config.toml
init_std_o = 0.00803
beta1 = 0.95
warmup_steps = 260
Each number is 128 + 32 x the weight over its row's rms, rounded and kept within 0 to 255. Layers, rows and columns count from 0. Numbers have three digits each. The size before them is the row's rms in percent of the matrix's.

# layer 7 MLP up, 768x224, rms 0.0892, rows 752-767, columns 0-55
092:185141148097110200129048135110142134105111175109103095057139152123089169158150176106186132128152145086103209130147134079082099176097112186144168104135125131179013157084
097:079136080114189121092160102127143071151135124111152087123127139096076114131168137158088096139165122143136143149144202163129150081184143187122112141109128146122144128144
098:182106156099121132126133106182095126089156121163149131113147178165123155162107115132128113078147084089138158162120180181167195139176115110121103134105128156155123065096
102:124162068150120166153181131083072151167079140090140109104066148121132137095111147215165127082108117148169120129152153123144133127136076099092072130113150159135111154038
095:111132142152138129138092158151080123149062145150122147093090193147134144139123123132078086117127100143129077118143103118146148127129170152144212138095130145105116142161
096:092131130113141143118147120149176140092197103107255140144147144136179082113097096138130162219140078142176106163121102118154115085154174158106118124114117141154146097130
103:136132096097070181154111093104173148181121116152115145132151103146122092133066092122141140121099132126136144122106128134066089102153090107133133168156126105125135109043
097:210157177151198143125109109132097110108144097128100159114083044107158116096090100109116136091084129128140106126087078150157156156169170161145177082135158132137156172059
101:131186132098155108129139126117134110131114097150148122145105105137144152103113171130114149133116165165091059166140172143091116150144141145096111121049148102074146134075
105:125128123166152083122062146174102144095138111124096078110139144118071123099131080144102128127132105131158217087098127126122058155104103110167127127138117162198129108130
103:144125059109112126105107147111152080149160112110158141149103106107158165078093129119107127173131155146177160102149159161133150121116062165138135096097099099188110167099
109:133142149118168108116121116103104126124130147104118155077133187149072118109094078139092101156108029147113185183092117149076127127119104171128165155145089116084098081206
097:164145108103107195189148149153131102159155125199153110133127149109188128148174098152095123130112109195082145116166158086097075156208073164130162055065125116121126105116
100:121142065134191108079122171120095092117108169148152141106112145104092134114100121123203131146141148127104099157119137142152165205106224118135140144173100109098165137208
097:131155176157068126056157106102122174118089101154159137078145141139130113186095183147073106108084090088139108173085061135153119103117205170136115132101129156127110109130
102:142121137104117127139124121194141096153114116143147133132092144150088149143114104172100137077098086127174148089145062129080168172193109137136091145131113190154157110123